Weights of a small transformer language model.
Size: width 192, 3 heads of 64, MLP 768 ReLU, vocabulary 7540.
Training: 192M tokens, 5854 steps.
Each number is 128 + 32 x the weight over its row's rms, rounded and kept within 0 to 255. Layers, rows and columns count from 0. Numbers have three digits each. The size before them is the row's rms in percent of the matrix's.

# layer 6 MLP down, 192x768, rms 0.0534, rows 0-144, columns 576-671
098:108137145110081122069149197163153165126145130123105155135133100062095112155072122099146158145136109117105162130126122069128083171103149080110140128146069156125114113174120131119133144182085124189149188165145166178153116155108116143101084135149091157094114122197137134059160048165118117127
090:135148156198148186168109087157104123127158107171115175104102116158133138150090118204128144121140157143167142127047095101114125082118079097142151073128139177132132138136151098137165184145196146139154162143131102149058116143125153133127113206146130142119122133139152158159103170102102122129
104:125127155099099125102120174093130136131146144185171114159126113159153197110102104169135141107120082144136142138110144109135167053119131096108073124126138152129089119104085174075173107140155115114143140150156128157101106141047111144109182169104134118160131101100139154167146173131057140119
098:097141140117168168139140159132135138095123104134191089139068165143188086088146109117141148122170133164195131139065102186085164146184128146120074133135136090103143108161134138139115150171164069147135113115119122198076127129115105165078107121155178086145122090114133086108116147132089177150
102:126204112120150105112152175156094119090135122139142155136155107119134132124099080040151076096089112084124121113168149154165068136163143190166131193112098137143124092120064150129174120149121117094102156148120036139182095165147114101123114108137141124140139106067082147073168126131178102132
096:156126134124149193111101109125086128124112124101094135133126127101118096084114144110156120123140123055126118124091162115134167097132142106125117120143143088149124159070094137122117135187113088188146124116167121114120131112118084145148123166161089151115129131097174156124129187095103204118
098:138156129217152120154062194115142060110100074114162102083136144109068102162090089157116138159101137108167052112140176210095137143072151160186127097103147130124115109100082115113142097111102097137136091154132101097125125117091167106054142068158092171121130102064168178100109137146136155107
102:071158080134123087145125114069174154167134162093097166134129162107098138072116123111145118140152140160102182143192092132073126123063192133052117042074129149150146155080112171058072090093079119057142113166133195167145167139074080155078155144104091092099143169074143124084126128162091081116
102:160161152106156162126143117071120128129132121125179111104115138072137117128089119149107180133100097063173060143172047087109149150132116139117077093132069121130108090115084133086097058097084148177102158110146124098139144148083182138139137095101113131084098134104058103125094120100095097114
096:105164139182139171128118148124132120136152111109101110157096105142175150132124135129149092144129132136110043105113160156124126162086122166156055158128173149083135149153120122136095155150148099101121144091133141114163103129113137135148113071128123173162095076110099124134089126104171103128
096:206161123068113146138135165179109149086112136097154104069122134126117135136092137201135218137134087060128128120126099157132112139102142134155181092162177139219161144149084144098117127183102147106070109134112116048084148149147051200147086178198126087181141123157159139102139111125187130145
102:192127155116124230128154126100097120128097131130168156078193163118138132098105074176116154159169135084117122152103097090134176103075148094133112189156190125125145119176096091143048159153163115193164122114131139194121160141154147085119069121148134122147128137112113148170130157119107124136
100:099127140081152129162133111108120102156147194165103125112147102107055139149157133086169118154092151209172184114149145044165100181149148166204191134146119100184145110099090140147078133148111154109078101140135160071128132127092124144196131111141129120164117082127112137161121141125075123118
108:108085148164183150103100105117083153092131111105142112094104108116148105141132094148135175152149127093136082133142080147076091149087124097041169106127198083152121078096156133162109158159182091237102162136161117168101120128102164071118061179095094106131124122156061101086150093108116157172
095:141058128131095092134166197127167111158142062101116107174142125130152130084135147201099089167142124094150170110089143096090125100093162121109124125094104106138087112126097117069140173105104145152115169122107128136081101171127058161103130054108125093140160141075143114098117159126122082140
099:130141128122086175155149169091080155151125137156098141116161073147164106083169072151143103121126149152176113149116114159137115101080144154085048123131129124139148109073126151154144084153119144135105145135141175139131198110054119132092134198116101200110013154107148153089117073089099109080
095:131098132125084140147129217112138115155114073098144116145112115128098169174139142068118159160110133140107078123080127101113124080128131132168095154089142124124114142131094135156147117186168104162081133113110127086124138140145133091105113125107122164149241150127152133071078150135138110102
104:095133153138108129107100158148080181155133140132173139130112139151116128157103121147147074134135132063153125129151052081101109154145118138124127072138182092163120147132169131139134111137152102111186117127130108105168118113169137125194091144089133157121068186058158116071137119150102126129
097:143145117133139084078096161077110155160097150134121165104168108168124128136132121132118107146151162093141161122142081134143132145159124122131058067113157192157083122119203122097099050154135142023154118126125167117146142130156116092141080090155110158138136071109154130114160051167125089104
103:144106126118150138123125118114176110150087143140131141096115119077124132100128119131145114154103095133176120111149121118115085107149119146104125060145143102156124121070101129106126054149108151130093104141144109137117111124108167133163103161107113125123183140192170153150102081111079124157
099:175142127121167146127086101147162111105139110158144152128171140136121081155112177109179062122128161104216107133160113132107146168172091153096121174145118122128100188122144128151127103253163136172069067144147104100151159116127117098166196114085164155118170104130107149142129153143150143102
100:082118105123090137121061088150119077132126156219114145120145125110120124101157118174101125150055121114136146122144086095066073145088105139140127123138081161169085106097095144117113196184094143103153078156130135143094105153131142170119132055119163118153187124114163167150147173083133109145
106:123117109143124099129130170156143130103165171134170113174170119178120193189119137162106045121133170149146142123112160151113126132164124092102082076173200148167090074124132195103111141102119069125060132075089095167076147143121124187165069135124128178168107163120133110116048087127188115125
105:161145106112165161106159188198167109139085144132058161136108165178153147079112061126197128099166094095083118125123122179134139137139133176201096160102143136073097186201130137086120135127117111090137101128171150190138126148168142133138157138121103107161171155117156165092120093049137145123
099:131138100168098120164124156086131125126130118179071123096161168118107138172142145162092112159127109059136122124059167116188166131074084143098106208157127109162134186134010151186095130101166132098093129130112104161140104082133119168133153100119116139187192104109121175089131136141046124110
097:145149091136113075127153126146097145070133159137104095163184171125091161206126138082102137133132106185154161144149096165127176117119118154155098176065195153127146161157163105098153133131093164102111152127123136093068135172101137101161122131119124128152153138074211166103072129137197000139
100:157112112161151111153124158150179176099120148124140138161115130160140144161098119073122089102099128100136124141150145142082142094099155117107183088131117191038111168058163113129135128148195119128174091129147101157117115161083142115083130104160063138023124146076129093059164146150111120095
101:095172114085121119138147103173082070125086075190128108067124159174099100097165106136126087119133134107128148113143099147096128143114150100129161176114118118222135115201091122133120105225158129134138150098143106146136170137104073118142097113110108153136146134105107178126143099101088117146
103:134105111117113164091212132108126133129145099079101155099127100126135139099110108140144146122165137067161103081164143105019077081087140175090176128134093137151154138136128123132144146118155087095162163121123097119148085146129143149162123197190112082171167075137084114059146181128074090152
100:118155145194146120149105120130122126156167164139051112132091143119095089123086145120121112143107182123139131117100102060103118081147140000146146147085083135044127129161111124115153111122124120058171088130162102129129131107099138094090117108092105115168165141188115095084122112118133164144
104:155127101153105114151124123121116143146083135202174128181135145159097139145132140153108112157160110114129129118178140133161109096160107136176193141126098090153110145124165128254125114172140108141105084141113132158114140135155150095143142182204156120147113138124119163127157073102113173143
099:143091123109120094071094159094071073096093165188155118089097156151176150118148103155151115118148150165101110135126116134124158099115125154169128167108106093146128105169115102117058165162155140101077118112141141144205145144132188155131119123161103085156186128155108159173138071074147183141
096:169065162126134174091148158108146130150121146067179113100153137130112103165135135106152127176133159123126121119144085158070137179164101060101130117181114084183100146129175131056071158207116130213160139123140091099125104106133144097112109164128149151179090114130109150059138096105174125115
095:080120126113105176165086162160146105139116106124145177134123176134187096157133167186134230160120118149116158138103045131106107112116157104087114081071086135152154105091153125113075100119149144074134168120126136189122107174131133100200150183159114089096130146189144178132166085095147127174
099:133134135137140173083111194128108141125123112132166159145132125101187129116136149132143095120127125121133150113118097121135147147123170092121123176169145152196088124059134146106106082186100135148154107104118146102125143136130127123120106155154133141144152179104136141189127167158146097204
109:123125134193113125144117121141091143119157160130123155117123134116161132098089115142125108131132149151145085149094142105146172139141152171151136138146138128146145178033156129146106174040161100144085121141090169122150109140185120093122131153137116197148088151125090169171111150125160118188
098:148127108105098097160147126159135127154101130046069123134142124118109153125166104101183082123083098061143186118154067102085156085120142135117117075139135125145119115160122145123129126202052114141141132144110150158080142162151100081140146132173167100138148158070172107184120086132086118111
099:122047157129095125132132109092132134122149079112093108150157114114091096118145104090140151139176129149124119086099150146088133104133073119075146117078124082156122138178143145163070143165103159101155163157101122136109108134046138082125117124164121144164145132158127078161111079119237035172
098:147160116141158165191169121130100094100148076155104148156162151097111090126099074136139137123127129127112115090135155062100151108129157056091131141151076137098098094149146084138095145107145130125179163123160117079099084068118152116074202175094142197077125141191119150152102200162101058128
104:126215073078152073088132111101094096134094085134118076161149079136121039207103145238091144127115103158145165094077160164115144146153065135132142168152099154106103099141155134146162140103120141155176131141134098124141170127135121142161162120209146141148060115092114136177085122124162162139
104:133171122075151119107121084127090085107119155128178134088193119129114107131086114048124101133109138098109103120133123153092122101088136099147166148090125117173136117154116105142081182061134129126124156094158107098131167149112155143046127152196104126143059078129164125164163158117136111118
099:114148137156123106069129186150111105131123132214140131188147139148156082170135169083104100124149149083116079136131088156143129183134157118148083183140177111088076099193181175110102107102083139107169160096113155152132131117131145093115165055116169125086070125130098140068130147120088203138
102:128115166189150165091108101132125100130123084124083114176136129147130142158147085118140177120102088131125154135137100150128178134144126145108184192087108121114103140043201123134106123138134076152085137126128138146166148123082077129144213140045152089129139075078142090138104163131141128138
098:154110137130158106070136124122125116064129153078145139104131076157130147067110166155137164086156121151113139156137152077109130102107198125126169068171106134151119122095139123137106137140108125187163112120154140195123165078176149142111065116182134124099111163152101145155158187124097073093
104:134113067086096180171139110129087127176136124099096120125088146141116153152129159118145074072119115126043143127067214120131122120184132147105062143155138111079122111110175152150139082187141075112183160129126123143080134155127070173125092160143178149146061162156143072141088229103163170136
095:178170132095175145089125118183144154154165142120149108141129101113152123123134123107162150123115148080098163127146114184102104125090130142152145155126096157161145113069079143184148091056149161108101115134143147105056120101111153069106165179157173116119139096123148118152053170131115091107
097:076145158177153107094170172076163165155133123124113153178144080137153150126123160146094114125132103161128039112081148184095130130168115141142176129114134151084121153159139150168137125155169113101142137132139140109157128114059077105154132144097157121124101140114107158148101138212131128069
090:171134113150144188150133081078140133155156090084145140061145157121100066071145097193121189123140140074133130149104136120119108197085097100066138104139126091154144099169178136146116134154109158102097105109141148130081139120158101072121170172194155181159125133092135181073084126130096056132
099:121131146099128119082153115156140110171109122110137062106171130123129104114106118114116163107100102116127078162104123165151122143063127152074143075122102127105083079182154118067185164139091153094147193177126095160091131088135194129116138114055103117111141118055097066126154098122177168133
103:108170165150140072123146124196144121129141113143097098096097125166132080206190098143116158097184109149120100116074091117124071118093144115131150184210142093083122111140178098104123160130118155121238109130087156128137128147188075106165185153185189152099075165099185167092144158084132130149
096:145114138111151123102102182150143152134133154113137140114124140133169149097095162125131131107161124165166084119106132148131173108107126110120122104154181137124154144164196091074140101091128150140220107103122120164163152167118142152094081180104142144085167126115032075102138116092103078131
097:132183097087142112131115122127134093082099148132123147147117136137123044112193127148136095143137126138084152158136155094131139144088133159080070150133128153095114117105090147130077052228115156159122163114120146137135138135157157158084115079128099139114120161097204132167126124124086069196
098:139154115160113123088149143183147124181118113183111137140133117137071128135097197138087080164127108132149146117112101133144131075131079128146116130127097092109112125175189163092148132035095084144137096172106109149086188116111184174149089193126076097149097102129131119130179191116124038116
099:166091124159165154184193130150138096123115118116144109130087112126145085071094104129088100107159136100206150121116132180082154187039162095090166169142113118070132128143155154115166189079094070151145106151149150152103175103117080162152128193132128143082133127062095156187143130129072165171
099:146101121122138091091149151125125096190077108094122124086091121167066076113152131113144178157094156169121151153111128170117136138147095110121111137093121160152139144122182150087199084061121105175102127112090123147186155121181087184095119194180151148139150112158127121109136132101159125208
104:218120143143124134130148103145104171110120140150165134136089142096085137158138115120092144122077166095133139124126164166165099142177163116092114110112132123055131114172134081148167115073133077049202117185140153125096085178082171170098099147095153159137057120130227114198147128118052096098
099:108199088146135105132108104124134152118108132139117120151154162173112226114100111207142088123110163114093090095119126106088169194143139138205183127134090094165138091135129133155125134032141120126084132047120118079095165113192099091185073216106152137124049178170081056138168081116111084110
097:107136103104070141138120083113149116199120148193165145132097111160139142144099155139105130149138120132132187139102110116118089120139148173131098116112077089113146114110140133088177148171107173150143120114133119103155136124144145096128076113136117081123134132121068070160135113160146162162
096:077128138084149200137126111113137148079170083135103144107144124130131137095132212105126145167096123143163106136136166156117100126110150140107129103128162100121084110141156122160117124108145147139155109126097155106144121184107113113131133116123144067111192120157156094137191242086168125118
099:108102130122049175090127137099153198150145083112137143130093146101138132149113131141131152127117155155128117150096162097124110124100099161101151153195073136122139126146079111176106146085191101162117159139109135144099100158127148124151155178170123163163082088171136146148072115058164066126
104:151102144152076151114204114130115095186088124121139191143121110073150143168086076141120128121144120104136126134090127123141107148139085168169135109102108123146147161132130105129173090150120076086165088102161135117100126122162138123126082074158114191125128129051086111089086065166128224119
101:092057133102120170208100150099132119100103090074134100160106063132126170171123138146102156137108166156097162123095127099160104180144139166115142144127109143103184109125128118140126089065185088129119090121146131160124141096139133184194096064107159139141136100153210180127138110111148139162
096:122162104152130073132121141132127113100128142168120109099085137087129188115090094077186115166119111053153173117137136119103103114097136093124070114094172126162116135168151162125062133115173109168114178095148136108072157123127110077088162135141111178140135130171120140176175085088139166046
106:132050095151148149127119137152122158205125124126105188102127120107124078132150162130106119114148171153148122110133135198127169190139096160104188073131099167092089138166145107144157128169153142065152116092115127132085114162089145160057196127091158129087085089136105113173117202162171080140
102:087053142093075133183154083110151106138156116128117136114104152075152112147095113103115131132159125103106102147093162147231049145173113161108096070156178153113128118075142119178176133186134129190131120138147095118152109157094133127130158149123135181154107169184090134155095146142106114099
096:126125123096123194186135061125179106064155099226149158099110098084122061082179122117172105145107106100071182154128103073143116115153119199178097113139062101135167159096104131136162090104129149076169172118102127142243145106180144083065056115136162161137180089160078143198172096096108170137
104:143162113085157162137069102146127122167120119112149117171152189129145169066110151100090108090233080156134200117138167096136168114118116133080130131116208147033123130162156149113140167248107136111149127129068151160106122150100118165165153097139120116145170135105123156156139156106133107078
099:093108078116093122096131101142065141159141149077201121122141119115129147178128155116145227170133127137120098090113082203132104128114130102126121113135139146134082105097147150138096051111163100090155110085202158109095157104141152086118099116127106127152094108100181106133163044118159162125
097:124045145154151129213146113133157152102143116113141101161159111160105115063130213105165118090125179152173097217116098146101159124093184061168082196133086125092137127132082164144120086118101131119113094168109212105111188153128132098133102092076096123111115112141152188137132147125145145157
109:145146128087162125205128144150135156146116119179143136124134138132089182206113108192132060142090152084144126144140155107131204093157133130140143166202107079103114140100159132122108094123150149173166188168100125120148140148171098146051112149150131127123075131117071102129127154138132193127
103:134044083144098123135102083106083145115110103101141097119092074095113143124126111172155118120111097123106103105134103119126054127084085115100104150069112098120120127165146122068079113147119111063124123102151072184212115123155117083106122078134123115178122121161106189107152134100168077148
099:060183129099122092141119090116184157166124097108108135111116144134159206171135155110122098086131139162081170162140058145196115115088133183173095144146141108084151116071167113143108164057086077106079194111114138112158120112159134104138146122163089131169100110174081118165137114107095204169
100:107128136153128105112119131133148121171148124111103130156150142109144141130147101098094210109181176131141088158147090166173108129171093103136154092148136151124136117117157187096123111060128152106087096126129149146156101127122103114096152163149127135088106089169152117183159199183154108157
130:139152076116175163174104092115098098138112133201157064138111148130126154130130132238125086128131116078105148151118155105140168174170157148135115131183134112103170177173146155119126145117113176116127148115164125147166163104119107201145109119112144142162153141181066147157093136110063117159
099:162138154141089157138101169168161126183107130152154112149144169082140124077072090109101174152122164109165140094187070154116127101159136165124168068137171099106116126173191159065109107152101096111124158125119159174197091116117087103111178102137161084153151106135174115104116166123208132146
114:116195145051140122115118114128111121117143099157074110140126123135098146117131142143116134106158124138133183161153150138157117120149135176093173158160157083129134162123147130146189149214077102186154134145115155124087154085162142152124155204170130083106144209068061174143148079122111186141
099:129192132097155142085106206149096115138094123121121126103089122111117139155079121107146088132094091107158093110119136113179128110063136090186158115093061109102079087229149110157108135194077107101130085086166155074109114092119094122116124042119140173199150112118115095118163095126209145125
100:114146072087156063188114144162113121180076174061080141123128087145145155176111126136127075128143112130101103118078155115068131117106125193128137180143179111116108171135215076147159134149147100133157179116145105164191203112163146162146166156104163202115054159107167104100156106097123117102
097:160255135137173133206132147103154115147107149094145149082098109121061139162122119116105132136107120111121104095197144136144155132130165120096156116075063132181104146100159095167128125205159094111132140102100099116163178138093142145139087055103123135096076137115169157188164166141104124122
100:080113118121164098191113082156106113125164050110162115145164103103106133115114175099101159091103125110106102117163115174117139132150136092047163142182083139110085123128171116137085175110148127106123151168128157063071094177155128141145147113130171141109131129154075126203121136145114089151
103:112086146139147170181135167107084175111092139103070097155131110129132151104054163129190094117116156105107171171087150110120107153163143129109107122133147091098151210103183132122171115094096085110163128153133090126081079103144100160159156102102164118097077151122123125057127116115117069116
098:092173144077164085120138134121168148141122122166120185187127133107138103166099152097123145137148147119032082114114125128101112135110125111105119119132090148159144159133075156181086083110134130143114144129125126209141161157153184163145138144139117089125099103135110091128109097103121166134
105:161125106128114148099169136112167146129137111100151147130154162137112111141111022109118145128152114083136119169139080098111157132139117218106188168140169108137093147106126133143134173158097085137121206139114132135126140119094130143120118164140132111151166157093159155132105112131112065114
103:080144123125127130063075143159148142110128087186134185093101135120118099149094131177114230115128126148210137133182131112138099127150175178078127098130103123130188122178086127125182163194120136225134102155118139105137099129103183102192124180159192138098161093131090106115167109132159145103
105:163137145118151113143068051116139123138117098064085118106134112128118052079140144123120159114100113156114189129094148085182106153174130128100122118091163072175080087141147119102131174101150139129160095131107137131094117120095098145083187090091124106109196156128177146123102108167106097097
094:163196187095135142115069158153139144183096148152174109088140122110087097099100148111093180151141173115157119103118117181106123085182138255140140088135052095132119074154127198078137150087110123121057127142152152148163128117128090131140160139087158073123109163032101116193140103099128094177
100:146134138139114151145113148104167155139111133132109057176163157121095096167147121072143129142146147102109184185135126150072083129118128078106096099146188149112091164130136133100088074061081139208175137140134138116088121110180125135150150102073042158131140117118135176084156148127110039147
097:131156173133109104113152131131118101155133126094091134199142158148091176086180113097087009110098098111070109157146156119231107110127103117072126034131176129096079118160057121077167144106102119093173141161109107123123128199149146139161082151134093062100075144166096169159124109151138150124
098:179068178092113091127113164113154160071124148131070134137187114105143124155104101179100146102171123132120121158103149121135187143123093148113066108099147148147181120142131127145099095046117109083075122119108108107153135178126142112121164151198141147083120157075130142213156146186173144166
101:137090092145117118168154121086078162113126110165128125106103131101087171103108117127062130164143143088138116126184132121094130102116169113153117058183110085164127118149107163168208101102090125144190136110120139148123107148132110121101162112133176142112140152100142174074147163133154101102
105:092116122096154168136150116145109109180106145106123130105167118127121209133088091152133056134110164101127178142123157156073126095166176140074138149142131140141133107099125173213134131051129155092167160103134121093079175067131082172142115101142120158131118124161100124122103034154159150141
102:138131118141100132136108141120124091140122154131089109134161105161130111151098172102113130149130120122104050128123163102133161111105125147102173092089107113186121152092131112128174161031150157186140078142138086142182156129108027175107144152062099129134107139180160138120131175156109159110
098:096169123157102127189128118088126146054152105082158116168134134094187138129126086101119163174128078129154159103123173107181120178109109078141107152118068128103152112129149062090177172144191115095084127111153118116134117132143082137091129119105105146120116113030174090150096102198145177100
097:219052117125159204208141167132114183079115157158195114115088182135139126121069162100129093131130148172099147131127096158159143131106139090122098013140143094139118112127149099141111104088111131125141123115117133097119140183163068115113070122121134150096117171135188095161146169125139179133
103:200122104155115139139115191123145082158127134123093083155135190152135085122162161136113231135061133167116094114138097132103112167134125054163109091123124102057140146114123091106049129100141151144094080111141134103152058104096158151180168085137142131143084144092198090186127120159127141105
096:167133198149190136169152108093055162102099176183138138096120152118119120132146098124127120056146149134075099093168119123091162130114102172084133071073091132144101127121082093092088134088084161128098087099109147143112094128111143105040127144113157091079066163188137125101128160139137088093
097:096079059052168128128065169147119123094147148183135116111090178063105125125153131151127134142154113095111115116122072076135134108100114074089130135141108099180099062085112137149089106056114100181092061104130113128130098029119143147174112127110113100167134092120142087114078133127166148143
101:063146092123134105088160127137130102111047110071081143122053137161121110129111131155182070130087135144114131125161125190149097122100088154078144156154164116130155117134126085094136130190126166158138146110127081137108122144153126117157179136117100098083097131149150100150078163159186106127
107:159121084064139176104158180111122081103123158126138163128159146160135166104119142110129159108116112194084087108171122206105167161079146129184148150092049119103147151096121167171075127152171184170134131072090106134119105140136098111072152173114088147090076097136133057118184145141097055092
097:134110115126101175120137123124114130145133094172149174120154087141109103148106125151115093097145142176121088126108152137151079084154104109110122105125144136124152119108138107134082158147076122191159129183139090162111108125090089135165111107126127163072111106154119125176165142173115152152
101:080180134136105071157164069174096171170128131061099136145142139115154166167134096165064164104153160113161126123109083139138121124096122065124136054115156128117189150108071102184139148146126139091134143118136152136179138143140164137186101138105101110095067132161137182110115048126193114081
098:056165149127128105120121164146126171156166149145155108150149120141156141075148110108095150169108153178063092146120141082155091107135140135091108059121208133113140146121100144125120133129142164154140154175141107079171178139162216153121162097116162102158077148149152090142102150114055097115
100:042118124170125122129122150114114166088156122153147060133091141137189092077073122166082105125146148121122091148095126099141086168139129132148036122152122161103169143087102154125112071094149077147125121154097156147134169094211096118097073077121078134155086203072106127185110130146153181145
093:145103139128139115128144174145140068143146123101142163104109146126107079099188098150139091146145141126099124112110110100122145109180130146071079124142167125132094125119110078158118109176083132157161131127137090122074124112126105148137126175126110069147119094201131239098141158147153094111
099:192178148144109166130187157176123097183122121090119105145125166111136086104182099154126064154173124118161107128146118125153146106104152174157064163143082147112138121128100161143145120108113101150125093122135178125082125155125132118136066167110123151117172132151184100153089105108093138090
102:121126151102137144146166132111114107083113133115112111135132141172108155084203135091165123136122151115135134119106151161168163158154089126142125072163159113100098147101121136088188110085174173143133122123131124107118145157148132149120106179152128106133186101101176120152123024163095048089
099:140087094172173137134101180118119079137107124152134133120155173141141119101063128160147086129113142171158109093084139086176183089132117102131215019131140107102101121157127126132150163083091086107111101115149094086141157113071086164190218117135118166182163154125139107142074132144172111068
095:143116124136133113132137066102113079109134133192144125132101113168157118095114116101140135123159096115102144109204106086178160085111139086165097175178132132131121122092114060116170068121128124126130135120095174096175105117165158165151090114153086121131154177118109096255122112148119129118
099:115212103126119100154140156130114091115120078135118140133165154148126093164155117054142109087171153098107132131074133087198115101167124121140139119106123133103139134185067175126071128194189159120087169114126187118113103155198140117116104085116112092064159130029173163100124105140164163112
092:132094140111183103122158052098128133107138139113098145089144084115136154102174118096153188144127128122167109171171099134100162123103141114151100164102116092023119193115136065079216096131150138158113089128096146143112130118148149143138191191119112106102104117148140107128111128172133147074
100:113055142109159107172133125087137151013136131088141087135051147162153078108115081091159074105104129150140114123110157196140137165162146198168081117062140125164174133145183186147179174117143117118140116137117161125122096136121135134137129114107157111128108143106151126090147118152132109120
096:117116161103116094089162140115169094145118093122107218120126123150134140195136125117106131108103122088108155112134124123081124092153073088129046099133141122152093178114137166149066148143126125119166130126141104155137141121164158102154075202160119182153177163136120133189091106102033164084
089:122151139108166134095149141089112133135178114162108122135127112102116166094186139118116192128117149165130190152129096113142142141119103117164080106118157117153096118162127120093089131187101136176080110087122143097118134100114080117149183115200120101077166122109143151113125134193130125120
103:115155138130159183087105185090163113140149141199106158118208126139151082181076135167130097102145118169087114118148181081168107146164099066143098143094127107083180153151121132111104211181182160177109095138059112153114099132104136117111163084158137118110088123153089124176108119081129177103
100:152144207111171180121170157050144133164109143151166084146111141156131150112113110082112157145148151136132147086085132075106109128107116092127096100158140143138160131134103081142140103114111139178140122137119100113123096117139109096155126186131161109094115139121093128077130150129201162141
097:136169181153139110105141140158090117095152103111114121118167082125150147109146108120119121133135125112084179122077122132127122130174074191164078162093132162163023106133114127106187112139138134189098107158104134145163123185113140113133114190169091137090100130119127156119112072141136103148
109:204086168095106153164046187119175160117092174131123135118125101078116148143123122117097052171143125160173096123152132120087117176126128091081221161140158134125141083147155099132201091047159114121089097133138135142112134158118168187148115251145142108111164115080119137168113202145142185132
101:137175134160156119187113123143117145089083181189140151093184146122117111210133104143130106133084170139137141120125133163130150157151098116109178089035105096181100133174178116132151210083114150135108147136134105092130088128120117150178144140126113144150080090109184125218141073111132141143
095:140138121144116125121086080088112100183132101117132151089168168076159076054186137179085071118111092084106080113102102113150105118104143162080143148181106152168113136143121130152119091073140111075084091106113065189171115088062170121097108088170119136120157077126211104177164127116116189093
097:131116108126167163081121064127088141142128126109073156067119159080092157153126224048122096125139120154129134141189112126148119094136123103177166168171138169135115158185181138212081104157072101117119136105121139074185087134138123128126107075146124137114134180133068061144203110156141186182
101:133184152179135076131111127136152169101160141174127071134146139117112145126163168162155161128125092100106134143136108101129133128092095073148048167140158086164098113138118108000115117081122135183108089135109131074077125166166179075134106147197174130105180112003174114089129151133115183107
102:145131150116087111158148132103157118139146131110152139107062077155115146158174149121110038159127110124075145122162186125126132152163113097127112147146158151109160119095183101079169094158118167153121160109113123027148160171114103107161154114101145136173123161127145117113115101105113127116
097:178000132170150089132137136143154137064139138053178127138224140107146154167143146092104084166127116112108100100108083119141116127079142195126115151140101143129139163144121127164137120126110075032079068125127158101124130097111111169189083130141149120132113104176126140100122189135139116094
105:119076133106147159147118157073163129097113098120127095125132154135097115176142126148098158151080112159142129130156136095096104163105145179051177128126074085149159092078145053184097101093084072133114109156132093154117178145114135073126128114099110107122162109158156142138138138075095192167
102:086135145120127149119117098120181125168118113116105138143150179120116163099137147116089168125161109076128137082128084100116106155161152175104128149148131115125116160061117198106184130073116130160155186115109149127128111089124155132136154142194130141158129135071193118115132146155099175168
094:134034163162115115072153179187145096043135149141085129157170128098122168118111126108133126142145146148158111138113091118083123085135120095112054125083156152170141150166149134127082112168098131115136123125118106086106170141159154163224055128121134130114116186190153089089135139175091135125
097:121056152126115171196141063122129147119161189131122121133145130124149116149159084128103087133132167184100110128147168098106107173108124041176108230099148156106125178097043171123128188102136067168142129134133131160133124128078170141090103139124124175106074097138138126133096058131128128085
097:146126131144163180136127091144122113110081111142132130108095134099157106110192137121133196113152146141117122125148150105073110186130145171113124142197159130156130099123101120193103124112114125107077112135103166159201115109145106122132101160126094115112152142136108158113083180133143065072
099:144098158120131106126163123109105117152106203071122084120153112189092151144108094184137156093163140174147115111187104175118093129065110134119187168118174119154163111142077119138151122147126129082175138133097141112151149125127126109128134153141145145112089151134070103123157081169095179145
103:147182138113131179096112134089125118104133085123077109142086135107130139096200103069099136108108182161118058112187169127142113158202102137151178096135109097117176109108116078162081126127113127080157178090097088143188135154140086103136092168155136116141103090113137037101077179135159152167
102:148066132143102158139103157149131097113097126160166119124161121122125125124087088140136074124113107139138139094130143152215138114128080202103133195138158132129125099102144109153102119159137096114162055129160122108166103104141130152143119143145118137140143126105140133180179178232158099094
100:168156161175118168117154151102147140080152137109132090176120125098089164140129077108110150102108123134178062180151103082102128061094092101197124132131153126110120109201104143157148162171074143024194153169130104129101140147150184086172109136108166127110135116136077102088180130106173130090
103:121202114104081139092068149103168078135126093169110088080151123129098154133117176202109130129146159141149160140149162135152164143121091077083060203154116113079125123188020095152154112183088134086096120121145124127100094121163156138116135103099135102187105137182156130125132169114161144157
103:173134132145115108157080153101165094125134068124123102079190112131082104137092145117149188151109110140214143108102088128117121165129072126147105117179169108147103124131141116097138144125133111139111180146162143057151091119083115141107150120147136119145093134167158107092098166162133127126
102:109202151129114116225131117055182114149132075144092130167100116078034150094097118149161111160105170096132144110148109077194112179129170093111116115115155119154094162100060129058067116163132129187132163130120116063138134100116102192129141085099149107143118100062185098162102150117138094159
091:118180116102082131133203148126150109081161127039117161095149175104136189133080111154115120147145128132135116135115138110154150108159108091146147082094144150115113139087196061122125157124133131195077134117122114178102138132110075098164141224131130111100160131176140076175143130104120108141
103:113130109136135137138136182145163141137105144084136101119096122101155179108089155139144121165130080066145158123089103083089146101105126168131136084140119151171168141073112130223105062160101134118095133136110159030104160193092082107084152117058110140118113142158163186185108083144092052140
102:170118154091157135121094115095098146108119117107124153091120166128161151136101126085115253081136115186173148136107089093152149144167123129119124109101137106133152105136110081131132099138149118116117121135099097156148120185135103112180146090119120050107178135135151133185133137140117158140
103:054106160115103162107119121088099145139116113179083118149128152095132140166104122111147051103112131204092086159183148164119114115142121172147168105131155106137147115160182110142094155167112117088095184174127189093151124174126137101136100202140162120090100128198164121172138126098121115078
097:126144166144085145087132155161130133097133090159114080167132099154144141142169149099183071112133168149068127120086122048161103087183140138123128128153195112117100137165150093123088152098103129115130126143170111117151116113150074131115098151160179168072069100192122125162129193068072100188
096:096103135180125108107156128149171112100137140112184111141050138145111140199151129144160216140070140084219138131160069176120112070112136165081120166113086224118133155092125140115109128099150135169159107106154110135167080084142173120196141078128141114132154067123117126191117117065115130149
102:086164154173122105139163074133136119110144067123124093133156141135151055112076115093118073065084156126133151134084154164112159034104113134161115151058106158136126149145151092174143163103135137087093132142087132140092122172093168152096073130183133116058215100100112135173168133122170124117
099:090109151133088141124137143119131135087109094129124169101095163198161119116206124195186022132113122173151085125138112134122134110223080201121168176143194122172168142135075187137097119168172088146069087155094141093150134135153097096117155092141117165183115156120106137071111144203090141158
097:186207134126081128133153158146121119117105136155118104106132167093114075122111141053090108130135200180135120108100110128116063153169113110171123108128082114165097159114091103087116140137148091109067157143130099043079083148100155143149134084127185113130131120177158115153093054072136100173
099:142086126145115166128157141124149157146102114133083196128182121121125115168127122175118078126118072151119111147111108139180128066099094128133122167131140124079130149075125132133086111118125081182159110123092177108093103162041112088114158181204069133115156131094172147125127124139118174143